Weights of a small transformer language model.
Size: 17 layers, width 96, MLP 256 SwiGLU, vocabulary 2090, 2.13M parameters.
Architecture: RMSNorm before each block, no biases in attention or MLP.
Each number is 128 + 24 x the weight over its row's rms, rounded and kept within 0 to 255. Layers, rows and columns count from 0. Numbers have three digits each. The size before them is the row's rms in percent of the matrix's.

# layer 7 MLP down (transposed), 256x96, rms 0.272, rows 29-77, columns 0-95
097:171130103068103168148125135175192108115087109126105136146098145108118151082101135130122134152121136070151120137120113126139146145105145111139124102140131113171122150108153139124111111133124157158180108122129127109096159096115112125144125143125144132127178077112152088087127145119123142125
100:170159117125128098145118119116081108122125158079049095098132143090121117144144117097134152124120155118135115100088121163117149139133150129129181139105113178131139072134160158074147150157121126129122127115139111135115091127144142150157098094124108135138101147143147100106147119118130142142
099:095135121154087111140188134168145115143133124144117164160133109139155102092117160128118142132146110126161135122132127125074117151163125098113134122108147116130095115134165095103120161142143109155125144125124123101155093162119126121061137128113137125148124134158105066100106145099071093105
099:087125157107126169083147158109156171101141114135153091083111102111157147144118132129121140132139171104125124081165110149051115164126116102131106090145112160105113105118144118112105085140124121145098136112143125088113140102145161119144137156099138119122127119168140101173135146119132132129
100:099105109084160133110153118134137099130105132090102128134109150133125160134114122209106123136149119134144137145146121150155081122154108120129168176120140148176178117124092107121110138159114185170127149139136154106097137158138107124140101139152110144178142139143116131104142131145103128164
099:176127098153152088114104134145112121167153115108132136118095126126161137143082145163099168169139145141134143138130135129179124175153101115140105116113089136182103138136119152145105135111151145111144117147149107180165130135151124126154098125102137136151107087062164137141140151134137125121
104:105129114065142110141175151153108139140086148129128146117121131116114141143182090132116130113129160131150060122159102155099111140133146078110104117153119110142141128103132142099127135141164089138110132120153136147134153111131159154137168124155058120089128103147160118108149109127164110126
102:076166128146138195126109106143129117134151144148151147135133093137069166109120124162147146105128111130129115117141126114142163112129135143114099164123146149105112088106118127120096139157101091118105172173160130087106171160128092165117141116110112104137164110100138121118114148144129150171
104:116105144146117088127110119128127148130153137105116139155151146114082128180111064107141098109134143106158132132160131162080119149108123144121144158090106131098116091154108097118101142111128169132110120167150077110113105134114134102118127179145203136124135144121111096146128116121125145161
098:109113124104100136134134112112134121142145172160132129100102092150194157096146103115113125156143133182104106157107138108091121155142132117108119126154156102087097118116087136117174138124129140125119137139068153117126129128093123139145142165136083105107147128064121138081147108122119153138
099:144148103120145089094120116065167111170131139132131101097149093113156159140128082118144123127136121142162166147107132139137109100106169141114091123103166083096116148153136143114142141127109164102129102156113150115161131159085124125145166152168101141165143158140148123147150152124122099125
101:133124107070131152160123171162157110107149122161140138124102104114180108157177163146102149137138147113131082121162166104075117131155129101144154115122096127133116109122162108145150158109133148134132128134117115141100118099154106144134122158141131110148107094100097118121074156163098155136
099:120154148176136171110139167140103116108144118121135131081153134081148141105184163169182122097129162126172147146137090135142102107129092111115128101153135096126114149153101148126152141145132099111156151118155132104162129156123123112086104131122105121132144151105117118174113132149139106087
103:094126112188158111122151136168117136147147131116103130132151151116120120177104113166100147134133135125110128105134156099186192156117125126136187163100094163144102134134172156143132116138109107118135103116135091103105142119121152123132131101169116142151102137101131160144140137148112174099
098:134127098059183125101115107098107167158112147110134129090127136105101108121131101136156128083140099158136181092108133137142137131110135127137117152100155151124149108115090129161134145155131131092146127132128100154112128107149139187103108124131088083121170137118142115173119135101151108110
094:131134117061168140128150128095123176137114130122096143127155158132076148155135102177125103123105130095115154146130114117129132145072146124123110141092165149102107102080078129096145140165123110126123158143130123118083096146137131124104116108134146124108136162184147108138153110114111119107
098:128116124108172121105133139103104194086111122138069148131112101130103143159177099153137084118102159141106153140075127153090109142102119131137164133135191149119123139150105137133111149135144090154147137121108122120118125134147137088139149137127113088131162108129125091144170128114106153121
097:101119142184087100162165150123099146117126132084183087129107103116128138113117125126146120077106127124161112118140142111119093117141109191111122146128118113140113110124114130106106109171128104125109117093098109098114123137135130111119162103113171128113142131171103130155110097135080159079
103:121132168190109134137076133174114112122156163106117150165120125132126171129130115142120138131104163152128100124133152112126125087157122195143115165139149132155124086161096127113114117098121152158152116129149143110109153135127165090120090129104146074127163149134123121149119130080128105129
091:137122149156159123126141111128117117121147142126132151072132162096129105127112146163105111061104121129117116148125144088184136115144148137120102125124092149132155069166070079097180117135147089142140099122142125116164127135118152135138138106175143153150134123128150099133097114100122133126
099:108130159128150118135087147162168099133123130165136115109128117113084149130084079133086110124138144100105127131134125121129103101096143134084135113163084169126087097110118145139156130182152137100140199129151156130138114150113121127151132142136121172126122113110138108126112072123155139108
093:126101135166079109104116133135135151129145125131162125151105121137140136153113121080102132151113140143134165159112101110153123182159120078105125130127067119119080121119109120151127102130125135097138108126126112119166102109096120077141120135144089132158139158101128122086199128104128091145
110:149108118119119128133154125083135174088138189137087116155127164154124093112148144149155085141095102154119145120098131178105134139109098106127128189113163161134101118107124145114091107124112126145102159115153148132128132075137160131163129148116133129120115127165116095087148146136137098131
095:148142093140195118124139115140152152093141107124141154097119109109116139081157142084128125100110069101142086132141127119128154116136137108147120164146163148155129145097101119098099090112114138111125150155110113175146132179135132154148123143111103147092116141160167124113121109173152118151
095:119140110163122180117119134136087089125143150152118138093140132142116154123141122115116110107101156119130156145174150154170126124149150143086115088098116107108159156131118150078121156151144126147093148138178144116093130121143132116115127118146109124096121181105104113181107074163130093134
110:162116114151172084128173129122102113140114116133139101157135112148118113148120107134100131116138152130136167121126123124164140100141173157141121107052109135137120098129133103148123139065139132136118107120131112131129157111158088086123121104118113110167128110141172140079136154120098060134
099:108156147082129121110122162098103105123116149088116137125174110144130170121084175099087086116159157082110126152089106141151124123138099133117110148124087136078139155093150145118120141148130155100140136136137147107117116118142116123108145123073139103123089156104108109154130144117166161145
096:154146127106082132131135142136131145127111158178113144113159147137106162115133140104137076103113135123142089099129106105159081135156144113128156106104093123126117108165125171161173131106147105142109090152126118120146110121144143116137169134080139164093136088089117137151119108157139166088
108:116101105139139149124148145169097170138118113129095115187106106132140122152163106130133155114124139133158157105128139137117142055117117123135120079092148126104159126137156141138162100131117079159150107095140145144115143105122119115120151128175173130090102143110112130148131163086173106123
096:110145097160125094140127167123148129132120133078132129117138118138146123111123098143150131121154135149111180150108105147112134140118142139091103111096166126148174118074160110131134144148155125068106124145097124149108166114145149126100142112069170129144099151117145085157118154105128138184
096:113100154164106108105136142085127146108128116124125112114106101166095133170113096125145168119127151123117133148109111126150115126129120161133106126073156095105154123091109089151102106144110094142082113115144094040143151102127154111133128117110133118139151150135127141123127167093126155083
098:090103157116132111149122146146115133084136128151140117103117116112187110081130148103144115141160160114140143123153153116151133146130090108111111137141135075156154097170099122112122126118140152105084147120133165124156134112142111132124104113130134096166119132163150124100154173165175111191
099:062104127119131143119105123118130100133148149149141116122100144134128126156185165140127154152132127068092107135142141138140117135096138123176101132128160145145128152118090092089154105123092156144112123119143146119158127135093106124194126099108125101161124145114115132178091174151130138136
091:129136138072115115119110131158168129137082118148121135107118108097137158122101094143124128144123142148142121140099129122137113136139093119135173173167108134103109116128149192126153157132161145119114124133135113161123141105144141131141072155140159151186134121131141191063155149123155129141
093:113158125164142137101131124121145092158118138120110080083127112097127088107191109108119106124120095085107093120127111135142106110164182094131142133166139112119157119146157144137133140109123115101168133116143086152149154152115127089143147100136135094130140160137154114129077114137088149157
095:141098099097178122160174156088135108150103142162117134137099113134146150117137127088098094080161133140127123119127127120145112145114121135133136139185152130142150128079123148086135120107128157167120109137101129151102154141138138124131051121126119117116115138133194152140095143092143141121
104:143073115066134101088095142163151172149111075143124147122131123136129134174120131125123138141102099129089123109123157128188147171145142156106148150118102106156145108137109121146151141139112139116157150163141135106119116095116148092090183159139119121142174105131126114137148143149128122132
094:145125119107116100155131128104109152119147174136094082148104119118152144111164107110085163125101135100142112144199174175118094117133161152134134119133117141118100132165122154177145111127092159109116122151162134135063129112124092124128108151147168113112113107111142154132123115147134136105
094:132086111131120121160109109161133141142123176137095106094169120161130129161111104156142141137141104156169109157162146118162151124108137104126120112112121135143118122142145099103164148131109115090195164108088126145129124168100149099127120144136127124140124168168151126171155164131113076145
100:121122161104149144132104087085099131130103152176117127125139125110094111139141114143116115119128120101135120147179173152166094104124140132123181150151134173121089112147139141123115100157091112085143125132153138085087107070128136142138126148122129099137097147176140128160142142101115144164
109:144127143102127111118133121135127135164148138184109138084162106115077150153135154094118110122123143110147109114168128098156077152132192135119166110141167156096118114120095125133153097151134089114148124081117112128137123144096131107117172124131131135086124145111107096170112080127111140135
102:115139086102129168111080117118107145128146108125125104152156133113107135117141119091147117120185125100126123096141096157032122146126111147137149103118125090132118158110141150121089134144146123120104150119113119123115112113167189115133151120087100149091152118130150122118148087109125160129
108:124126171154102128121115095118165118167149119065125133089133141163131094124165136106117108161150119107132146124153122165151079111143120133129112135113150106097140129146094083096128110104137145131104110155117184132183137170151148112151112147099111100122126169164155113128152123092122132141
097:119112157141132130125130103123159109114142174108094147152132145110128136103115104100158161113132129113137126098130128079126104145105179123158132131116122143101142139060148147156106162162116177149122146111088127135116111124106128114155187138117194141161137093151157127168117159098136122129
092:120152136162149123106128155115094149171108116145147130093100105129147121149165115130129107113106145114132117169116163100137123129173136108147111143123113141165113136152102105130125135102108092139083080081152103117082116145144072115093155092105104136165156111139114097084127107128143088133
104:129145139054104132118092113117110150150073118072086110100114135149146133111117155108143132107132159099131134090129151145170131118130108144166137115118159139145116179124112083120132084121139091143155131108138118114157087127139147105123133147127130151134109183151098126137177135099126125147
098:138125148075102128084144121146131102136126133083158147117147141181139159088157129134154084122116111140082166131111092100165095134114099157140125156145117131111114116175152176084120144104091111119105121163124144124150132108097113170128126141119111107122107144118121146134130132069109137109
103:146094130075159106135122156127106159132160173155144172127143119121117108118112132143107105149134174125093129156100126158083170140139116146107104143138136167127116137123146123173188145092146124087175143089124106146090106115142144108130162106157117145135121138108137103113119083138141139153
102:137143159069125147132133144135174139146115120141117067087143146102111166096077134155146140138170125139151098136165126145091146130136176119148130153114140151111103162105177124132083162093119146101139170153119117085134130101132143117132134146112132118166141116119109124119140141128094160106
# layer 7 MLP gate, 256x96, rms 0.256, rows 30-77, columns 0-95
088:170169104095196117133100166103136143115099128083146119104124127124137137118129127094121144133116106103163122133151139152125162132187133147104180100113092162129168105122093128086130115126141126130098095155117167157118118166106119084117139105107157136094130134144151123162121123128154133123
104:115134155117109130102103130126179133172119136094125111115108117130125107146140125126107115151151164144127153176101124155144115156107125150119138115097098077151132115167102075143125101115129098114107132141126152114042118115137146130102124149087114089151129131100168134111119165181110144136
105:079105174111138138111118138081159124135118144163151098116106126090115129113102139129132136130134131083106116111125123181139145150132124104134092124096112148168132116140083119181153085093138182138118130168114148158113143145107116137151120153084130151127129122111112082149125167126087146104
104:125109144076137117160123125133108131139109106140121170114108139144151088099134146107125142165121146106141140174125113128107154140106133167152118095168107104153098118139157153138167100086150143087164075155147101136115144134110112143085093150115154103101114147157156128154121116132174137085
096:108096127113129126119188126088130120112142106111107112118105139136145119138091111116145132176135150147102116118151112143104166165126179122068130143142162120146142156146138114085113132145111173110137156146100141124098180069127102149123110137117139117139132130135140134079084168136088152139
095:147132096140145081158138080117106126152128143139106152115140144109126122169119169141141130117080164131196126142139118159141099128115175113137111119133132102154179098084147174149136129111106122107128143106117124155114154123118137148122106114116115130075156112115102145087173114172137111149
103:126123103123066143147146160115094140138116147132130122101135125123114148126120131118087171164107172108113124178120129092116161069095105129170130095117164094127129079140138138117108119147169143144108149155116153117134182122114116108096096096144119105089102128123108144097140103137114096127
108:150160109124114158127115099156141131129151114133126104122163108087119104119104138146120152120090092093109148132159106083155125136108116109129041117128125089108164158091125105144130086166142141158159143134158132131126113134081136156135107109163114114086123147155102126155140148154134156100
096:126181164102169090151133157114167090151137104153120154144115117100120164093148125119115126142149063109060124147111130137074087089122120130110139149150134123105121094131149156151140161091129154124117105140130145145111111094159127104132130149120153118107131109117095130131165107145135152114
091:118163106089168105121113127127167107082088178107154113121123134125153111126115109120111146112112113161119113164093148132096105089136108125161136094071145184103137131159146130138139129119155116108132159137124109097138097072105134128115124144111114113145122168135153116143108100146099074130
097:150199089105133137116171121178163113137153116117138160108117139158149099158159126130106106164163137135133131134127107117172132125123144115107155094140125182107154142143151152124111157118120113148119154130107095104096108103156114097117132161146105143168086120086148118134126137141171101150
099:122164121104110130116148095129074144152148069136117139155168123163121109127108105151111134107167135153163091128129130117121121099120119156135108154104125091152160148104136152093135125144106112163129136131123108122139098131092137066138113124178130123145127108130086156099146149111138162059
112:143093153111136122136136120125158137109141153122120109109097129133136133110137125088092109159120109154138111166105114105141114132121158133106139071164162077093095164105082145130176109136082112110133124100127111109130116153124102177124172158130111131126155107160098144163144154165115085147
096:147158088090140153162135114116091162101158111095089142131134119137113081135144176133101154126162138164132119125086108134158108150155141118117157113145145137132131086111096139131171139121170151151092117142135132128151099096108132133077087124166108160163111139117146123136121155174109135122
084:132124128107105117145112105092128121095149112108118157129146138096101171130074153178181123107083137136153138114160132143139065136060123126124147122104111143132133123123082125109136124123079116156132110128118106103086114144140148106118082120119131109095083151153111109151135156137126131102
097:096130096148128076110152113124125135138155115119078130083162096100133162140100143106110140121123112121123127144135086102136103151170134087143136132128168146128124144149140139147117111149111195103103159100106143164139139131135138161134148165118128123107169134083137101120087149065125112141
102:120130098110111118135146144082157159125190143112169083156127117115116106149123132134126123133151130092144101111114096116138135142165141102174177130118149132111135112096093134083132137139100075106170100170111127135172168125150132109097103130105113096135127146103097101118149122146108094113
104:090114132133148117064159128114101142150126106127119164120146101154144124143097132140152137118124127078090124146099130086114148144107172120172140132136124091110117104157136168117152124185137097115140124189148161128144150127110118129115135073131157130147164124185096123116116127141141142146
085:172134109094137103111163141130133120115098067148120129145134129115105183140154125178150123138136101128127131122152120115099114134132143141166137116118128147087088123125146134125148068125146105131148171152175138136180109134129149139114143122086130148093164183102137155155136137164144142161
109:093122114120193104101097086107133109137148120128180079108171120126112148146131150122149126087161126120109119121107125151151107151109141099115139151166101123142128119120132107129188141166085144122136118144152112112161119148159089119146136108103151137176173142150137161132153131108139137093
090:150102099135145127139150115092113119154131079150107140124152130134099139160137168135100084151142157123166108112073178143110090139100125127114156113131120130176136124108110076135158091142131087166125155107111121133102160127151115121124089127132158143083106164109112103134133151167114146142
109:131119110122134119172092109117125101116099134105175122079121127099182145114108126138138130118134120138197129108162125126168127135114084080136178159152125115151167169165096141133132101127139150155133105162156155134119128122145153140102113094161119134097112135123145151144109152161131099102
093:101159123129101118098130134092176151093125154081156121105118110109126109135172107146153044107105128142129109134125139103132145138132137154150074140122129136145126148138105093119092094134148141161134143112151157129152150153144077169111095165138106120103127134117155098147157100120101131132
094:157121153140109168111130140148128127164126109116130129114130170150132158090132149129071144140100186142184120139102116098146095116137134151142156090162153073101114129114160106115134117069120096144150105081105136127110134150162099135116156153143123101142136134128081124113104130142102119127
108:136179136158113162137113122118155123105067175136105159137097136085168138098152122127127116152091122117104118145122118161136150157124118101148104109106148112127146125133144093163088137126172146130141140163103162104114100188088167151130135124110145111132134092133127095142168134108117125100
095:124127107087170132141173107093146145097169139115096151115132088115119189105125124140082130131105134172134174107147140095077111145137125144148131139103144173123128124150155152097131163127086113162121128120146112112159162119110179129129120118134152153118118136116104147130150163099129095153
094:165118131089108092121136127090137151089139120138134174112130147110102137099148146145130089090128153142114109159111151146161135126162135103093091184132135114190122140133090148142180143113124168122138095136139136103134112165169142131141125121155140154140137108102120099097148130129153169089
106:166144181115149142140107116139138154134160131099111132115086110118102139129119176156117179159107146118147122111109160159135067137132120089163139110114139157115103169113165126145106109167098118130127062107116103108141133158110141115116132155158160145122090135119098164124111103117130149143
102:103164147134154102109153136088121111068079134095142136131117139113090137124135125133172094125113098116115120129181142111145143129140178104093126115151115093136089138108104112160165127090175106163124124149141106099117073149129125091110136140118120133094114120109129122111163122159105117099
107:122118128095138116100136124140131128123129144117148149106140140074143120167141108147156170124160134106145134176131150100148133122139126135105132157178130141143120157145126146029110145128101125118171162157112118173138140156134079127116130141133166115110160086073121125098127147117132116117
098:114131119123079084095151127123102126125124116129104114101070112151137097139098153137174102141115131134156137107136136118112140080124127197165124098120112111147129187127148116131097094147144075142162111120137145142127141133107146103147116113117121140121103143086098158106147119127127061130
094:124153159143157143130137100119075137142137108081117108116125113148154075147148108123095086122143076157103129133132070139164126130108153134096113121144149118174106111159113156160142186121132108102130130146142139123123145154167165119081127140126138144151155118135136106158131152114081146144
090:143145156072109120111094133073121137118119113152125170128076148137116127139165130106136122162136166126171141105128119155095123131121087107136120138085113151130097123159139151147169147080162127099148139143139156111175164128129074135114164156105138127122107101099159120130137152115138141100
084:126146151096159120143117118155141154135134068059083148113086151159109136114112089125098143122082108120108158118121109128152148110139143120147103136135171156136120111149122182079120132121153138116075159135156131137095128122131143132109100119132154105145105138159160149116120093111146093146
097:127104164118143125147125154133161115095141106143143147143118163114107121089138142133088122147158118145102092143119115108140126138172125111170080173140171124136142108122154125107119156180149150161110158148159108106134179110120081149120112098102129107101114120115072165097137147098106137143
102:127120121119112098135142136133141084091165190124138079121188117142140148121088093135144105115103114141131090162112129127096146153089141088094139129096148105100138163070143130110116132134079118177132156125129091122145131141125111123097154113142119152148132084133125174120128138134123127130
100:134144121157173155104126121100108133132109184143144120119111115108141143118157090155104123131137138115104093138124057109183123105152152124116128145106146129102138117105125129114148121125127143159101084125076132149141119112122126127066130140202098146125153123132133146086131159157107157153
083:096158146121125108127111106123159111099173160128143103117104104095139114181139132120118099110134155136094149130170138115147111101145125133155091059121141062096124101095130105123095112104105144098150127121148136103129089107134122143121148128108114125163139095127143123108154174150158161156
098:162086137142118069123102114127162185111147161139108087118132081142082134129112178113085120137121122131136123128144111126173097143150152122136124126110157156130157150108131095129164114125123137172105142125111164106109125140100142163109088140119129134109135136130096162153107164158089161131
112:122121123113139153134131158128110150128153101107111137115161149108123166169089109113096176129110114122160107101123097068144089165108155121127102107116117129077161133095129151131129145131159116150122138069098120159131121130082147152102157137138124157126117139107110156172105153153089155116
100:131156149113069131133141119115095139150115115145125151172113126109127118141138110155132090177120147111163141095100150123140123138102067124157136128083126099129087131149101190123112081127150155083151109116143144074117125103116155108129143115124129160126140087137112120140091139154104156127
117:164108092120149126102137140140117120141138100152082141129061116137147143137110125122142141154109174135125131135101157082181134104091102114138116189099111124114115134099145100138095130128115103125131125101104128163133152114147138146142152152103146153150133066117159098097127141124087084151
094:096075107095083148125127124098094171100149092127118153123129088104130144082109112136158147121134128119150155094142130121144145135112095134169116125171089106124126157140133082117165127126142091143141115107133141120167152141169140108151094100168143149125143144133120150114167122128182101148
097:146123140134136104121151130117086150094141098128091148163113119140125109140161140124121087135156084125159125139142130171118127115119094130142134142165190044094082137118173144124132131118134175101102124137120131110175119130071134109109108133137132132144119117137128091143134120125177137133
101:109141107119109142130123154151115150183085116121162118160140109143084121099100106101180176160157155141111132167146199142142114107078119163141101165118132133155119121127125081128146127144104122134118086158126113111167123143136140114141113126156133123158124127105118096158154159137108115122
103:128150127117119119153125139165146104103116173094147141116120128161107118117170125134133082146132124094102147145112093125163103127118120156129151144107094104137116074196110096142149122152100194130133070136138116143110128101109114144131127164119080112115107130121102145128145159083144153126
099:146166163116088155114122140136133116129100115136127156145086099171113164097139089157144127174126092143106148141142136175148128132134118133142181062103120106150119117128137114106098115137118119117113108114119163092099122113096128100174121120103087107112118118096148064142137133114107119118
103:085163156153138134083092120150126161123160089128118119088182118122059119104128143139142148150100158120144169094110087121098135100141117108149192125128172163141129120138167108130160129146144138137142117134153139151162140122113118150113128124117088145109126135134125103141161125142111163113
# layer 7 MLP up, 256x96, rms 0.24, rows 30-77, columns 0-95
096:121127108106179150122115087145125118120117145146134101108098098090154120143140128111080098111142089107105148174098127135132163156135116139126096178110119162128149088081109116126133128132147098139102169123076120132106163153110116126139113118117120112128062140147133132082134152101086138134
101:119097124186165141130132100095060114076155084146121164137140142144122179113164121121137157145155096112137114153127122124147145085169127128095100119173109110144129135098124153140100164104117117136084146145127114142127089147122122121123139111152125091101160111141111099144127133114150124097
098:115151120104107141103103162181101134134096125150134107116136101112128116158125137136128140077125137120098142141107129146152115112101112136172140072120099121156124096159100109172124088088069089120151116141143148136118145147089103156122117116086122155106131135103105145107131153185157141151
100:118102166129155123153124131136168110142122130111139112111141151125148123142140144192143127141138129134152104157102112172115113112127140138069140151105118099125153127167110084139138195154118150118119113135148167145163139157125167097139179137140148115143152090122148135121176070122139135098
093:146115101123095176122142123152150104118148159189165120140155126116127124123075157142075136140129098131137119142161146091162140145116093102117116127143125102121147151111122172119143132151127133164157128118079129118160136151086106105113141077173117134171120171121130136095167144139140120128
095:124111098125108127114148146146115143128093130121098136135107116131128123160161149088125134184115170097154078129115114139137154121128152095130157124190128128087140138119149101148147141102191070137147121173134121085123147084098131141126159159149101110105118113121150090135105143151127120105
095:113136126114103128132114134139090119098085138123124127127174083121133202116131145112121124102091135179146154137131115102114114115089148107166134092146164116139120116172120088133126079137176126152107129115122127138092135118108122109101136113147123123095083130082080097137082128138143108131
107:101188132139126110118139131168163112125169140119136112100170126089108101063123151094119121146098111159140162119145144074168145152125117137166087118140169108134144127135167120127117109162142135133130134104130160111146146109109093127147131152150122119120122166137115144158137193117124154110
100:160149105179144163144139136141121123142096106144140157156166159149108119156124138106144112110103124117134113075148102119152067164127122113180118122131129157122138117131134170111069113152149123147067139116116135140119084109128077152111114114110162119099130153148103132143137150109142121092
096:123096108138158086151135119117163104122147094100126116128117165128130129169153115123109097134090142117129132113091114101156145159161134103156119086126140100109158166155142141154179151097109129112138173100094122128135107155094106151113133108110098138165144189152127130147124091172129151139
101:094129119108127160121158136139139139155101120124134097115092106123126175098073115110108168098163133130114159176113131163148115108095129130103130094137096136145090156037119114101109142093122112132130123123112088130131134139148147123127122168134101128120139141123126085098115134136141129072
103:158121140102140151145122099121155144124100137133123121142146139141112127140112108125085117099111114164074107198131090151155103151111125115111167166107095123103111110108148088112123144142106107154125106132124093120138141146153154098157194118156153136120107137112120156181127070146118121115
101:107147081128126143148125082070110161116120130116101144131172118132128126119142134176155161085121149123125099127120147128130160097168096117121112178120112113141130116120151139100148131084101146116108154168147157134144156139182161110156139114135134108140107134119154195160138144088131140138
098:151138123148185123122128099143137128154138153153137117145107158142144140148135120113086092116119128106119133135135124149127179116170144087156107167166088113102112158169152151122156137109171128131164119156092126142125145131164107088140111116150129099128113124147151053105122165118120093102
088:122122152148106125146155119156136078131112155131120111135121119122158117093130089089124148140156091095134121105130133111105143110141130124120093145152094100115120113138121108147083142091208116131127160118157173141129154100103125144139148087107127095196167121089132129078122129122122139135
095:144118129143144094118114127113108126102160098150114051165126102127160136157167131123106115121125146179083115096131097108130118133126100076127146106125140124114133157128104136156126140153109133121114157091139085123151127137180111172134133122130129139131152118116112160089065176151145116136
100:159118119125089099152080109121146137167158130123141104159126137137133151119152126184131114149114118164166145106110131141104092094108112140128120120136131090131116149133150129141118060131089175138122170086142160149140104147121141137113145140142158143123111096167141092124076146148115129180
107:159165113099140149126111131166145094123133136127155140118135127085095159131157103174176086136142138131149074107095123147106116114127174097114091118107112157129103130126139075132105156123151115107112154079099127119117107131104123156095128140122110105142095120144159094142133124126070121152
096:142099177184161143126159125107107096121117161123136145080085160125121108109113133179107129112146118133124136148107136082137136120119167151105136106081106132170165093143090109103117086129149101119120107127149143090120121119155105151129162147159122134130155126119160121096087145091118126133
108:209130124122120130114174131135160131112116162071127118134117082148122113141108117132131129132122111113134123147064127110142126149170084132161138132137125117140148151138088124182087140109164139143102174091127115104114093126125109126086145122125108152123152102087089137123124102111123108112
092:112144127089122121089143095107131113109149109143161167179144154122166130128109106124144123111085138102137153120149129183100100151149098074138114167177117119101136105146103159149105143127097108093126152101130091121133139133156134115139103126141120130165109139124134085109175116169137098151
115:115149140172119123146080056154135122148109104167193156109098105147119134121143148159160121117130133175112122122096131133096148112119148089115123121122138113142145088171107129163142104162137140110114129149143151111140171081152128129132121080101148115102149148129163153152122141134109114122
093:124145156149168105102129143125156103116108117102147136099114095111153112135136124112157108089113129107145109148108125166145125132093115177092109149083113167149098134074084103123093102134147121145125136103146143124133130154129093131131138141111092157131131129141141117166105066192094126147
094:141136180124118124167129158162084120134144087143154162164121180138118123113157112136111113102122109130134168170151131143133125148110132144087124104133161125132157124127073122106159107093134090119111138101130149093141131119085137113147167146151098186132120166125152177136131111098126136141
110:100140127130117176124102163153155170134160147125113107142131094123130134149146123119134132153142101175118121134104118151122139120191074133104131092157155105143131153164171086114126159188155122134136159164152156132121084141092124147132127159151142159150125112124117125179106107129125141145
096:120174139106119106119115149110088139140149109128116103167133133128105121161153164100107102124130105129087140139122121143130123110143151145176071159104094144073169102127149136107119195132144134127089124121119156142138115134119129140136165114106134083142070108097109105161130143139136140171
092:109140151105159157115123126090147130105142135108122131116141156105172140144129125084122152153133105145141163161127106113113166135128127156145088132138149142102115200111108126147120136122147142182145081080070131098132110165125156145126127118126116100081121149145147122102158157103128083109
108:148133107107144143135118110102124089119102118115132153149131145139152114111134089135092113136155109135173138136139117123156132161141136148113154118178114157123124134109101097112118130146209122121145163135104132083093097139157083089123141107123115131175185175135141126149092149116146170139
103:125110116122118120170130135140120121184164152128115109118095091121126123141123141146159102130133168110172116076088117117084104100130108161106123117132123137117100173158171134145090124182073122102132126120109093123135124114135091154122124132130118133137132094150134138181088115085128110161
098:109109108150134124136103122132143127112125170139151130136156125149133151162130125148130141143139137152125100147105134114146110186143170155140098152111124115126154166152151106116121121144086119129094164124128103115140146166137127197076143131172142108130190099124163131151157101138080179138
098:146117144121138156142168122116133149190097155147116104133107134155157148108116117131125154168153189120127127142136104103155121121120145104135127176107149102117133116141155096109095140110133175125120096152132180131138156112179133117128130129092148110111144082124155102141147124109052135121
111:138144164127110141130139126115089106139089125170121078147155136138143109153140121141128149148140093122102179125154127129163091126114118173083117106141113105138126059129163129128124138113201137146153130170159134138116164129142154150101126122115127140172144128113112145130084086140117138159
092:112126163089146120151103092152109116142109104104133167139126112122154109128140108148183152094116101089090146117127144129100138096109146147130093176156140150131162100107122114118126129109126163138088114150172110157171160134097129114145103085143147123104154167167100126099107098101135124143
089:075144150092130160128145095150162154139133129093106141166115113152171114118123129112080132137175166090134159086134125088134124129121106104144121082111155132155103127161116127103107101105104105137171166128137121102134102161128128108084116175149176154133126127161143117113130137148126135141
091:110144148133197113136140165081120126087135123140131125147156153154128125111108129132061158138099155119096110151073090065129123130147119113140153163151130100120128127115127172093126127159125119115110136152125094124145139139173097101101116131134142105082126130105126145093150157125115135107
095:096159129150185219157123128112104129159133150168140108096106124147128113126129136137155142119156114145117151141121124120150090123115144129118090147165144069157133084141135130117121113114137121125082123125140115156138140140137109140130135112146125124151099161113173106101120073073110135136
089:125130131129126142106137122138127095137110119094121164139132164107183160099110092098180162085149147105139120124135133149082174130120146187124158078139130102109137131156114124103092119129120113152078091104156130107133111114145150094141155110148112142139186151127152155138147106128141127118
100:091130096118133108156114132114150102131130139105114084102164133072131091168154074118127139105048093152090146094129171116125124119126133154143113101147144113098134127159108098136125121134136147159099126116134146128161122149104121119102157132117102124139095131093070138122117136133102164125
102:130104142130108120144090134109164138135123131140108129154113082153092093134119155118108074080125151144092147121144118141138101125099125144174080100139148105119140129152117114126098140137192118138124154121154127102146113120135094174195135122081140178136138120140132139111164163107118112130
104:134156113123108127135129134101089131129055106117124086131104142155110117101109110128146121147133118114126105103105131127159155079095151156109084143141142079138134143098175080152118154152131184098111114100127128146147161155135096133167146126122132111108126112069147153123162109128132125106
112:153103110152129120167181130125119157174134171113139171135114131161164123125082142130107136082137116122103124139136167114100111143155156122118070092106132089102110104129093113130101118085137130106126106135106126143116115152139077152089115144156105155149099139094105135131162108120133103106
110:144098166173173116131077141145125156147103141114139124109152098148085104082144110135133159111119131134108088128124133123106105111123158144160142170168149074144157128108101139089094136144143134157096147120141122139115116161111121131132125128129145142113125147115152163107204123103099137095
102:138144115131113156120100113168139153117133064121107100122152086136126123087126117098174137114092116167090124118070158120103141129121107109158084110097118134210121150141067108117137100159135110154103134135137121135123107136116138129150135117166145140119087127119122121117161142110125126132
099:106088160149130123143093156088140162147126113085155135094115128133085130158121132114162128125142111140144151083079107152153121135122118141113134150123088123145168129199125075160172151115102105118130134121140124175163137118079120130127097140114128105127132119116129113167129175110129137119
104:137130154132134108141155159093154105144138126108139135139115146141120130120142131146122134118117151147069140127118141171130110116122098085092143123148148107126149126080074137146136114111178154073142162160107145121112152136161142123152099059109111128105176150169167116127125096142103143153
096:115119113141102147104126106120115165165146087139148120136124117122095127150075111116121114104114242079151112160131142107127157124122128097150132121131142152123155149107141102099106147094129077124138130148118095108145100119174128128133136139127138131126125116123094130125078118156100138150
097:166201119141130156149104090127147111105096162101139137113110151148153138106136086170172113138139072159169131131101142134088142083128143090109114115084139141133116117143180139123131174130127130136133092119095152116094115137124139135149122128131127113117124101154141096116159110159142131108
106:125115104121100097141081103166092144114171150102155124070158117124101125122165128137106162161162134122172134151132125137120158079155157114134161065123147142116158121148126117129137164101143132119119134134155123110149151135148120157112127091145127100058123104108129118131124113143152115095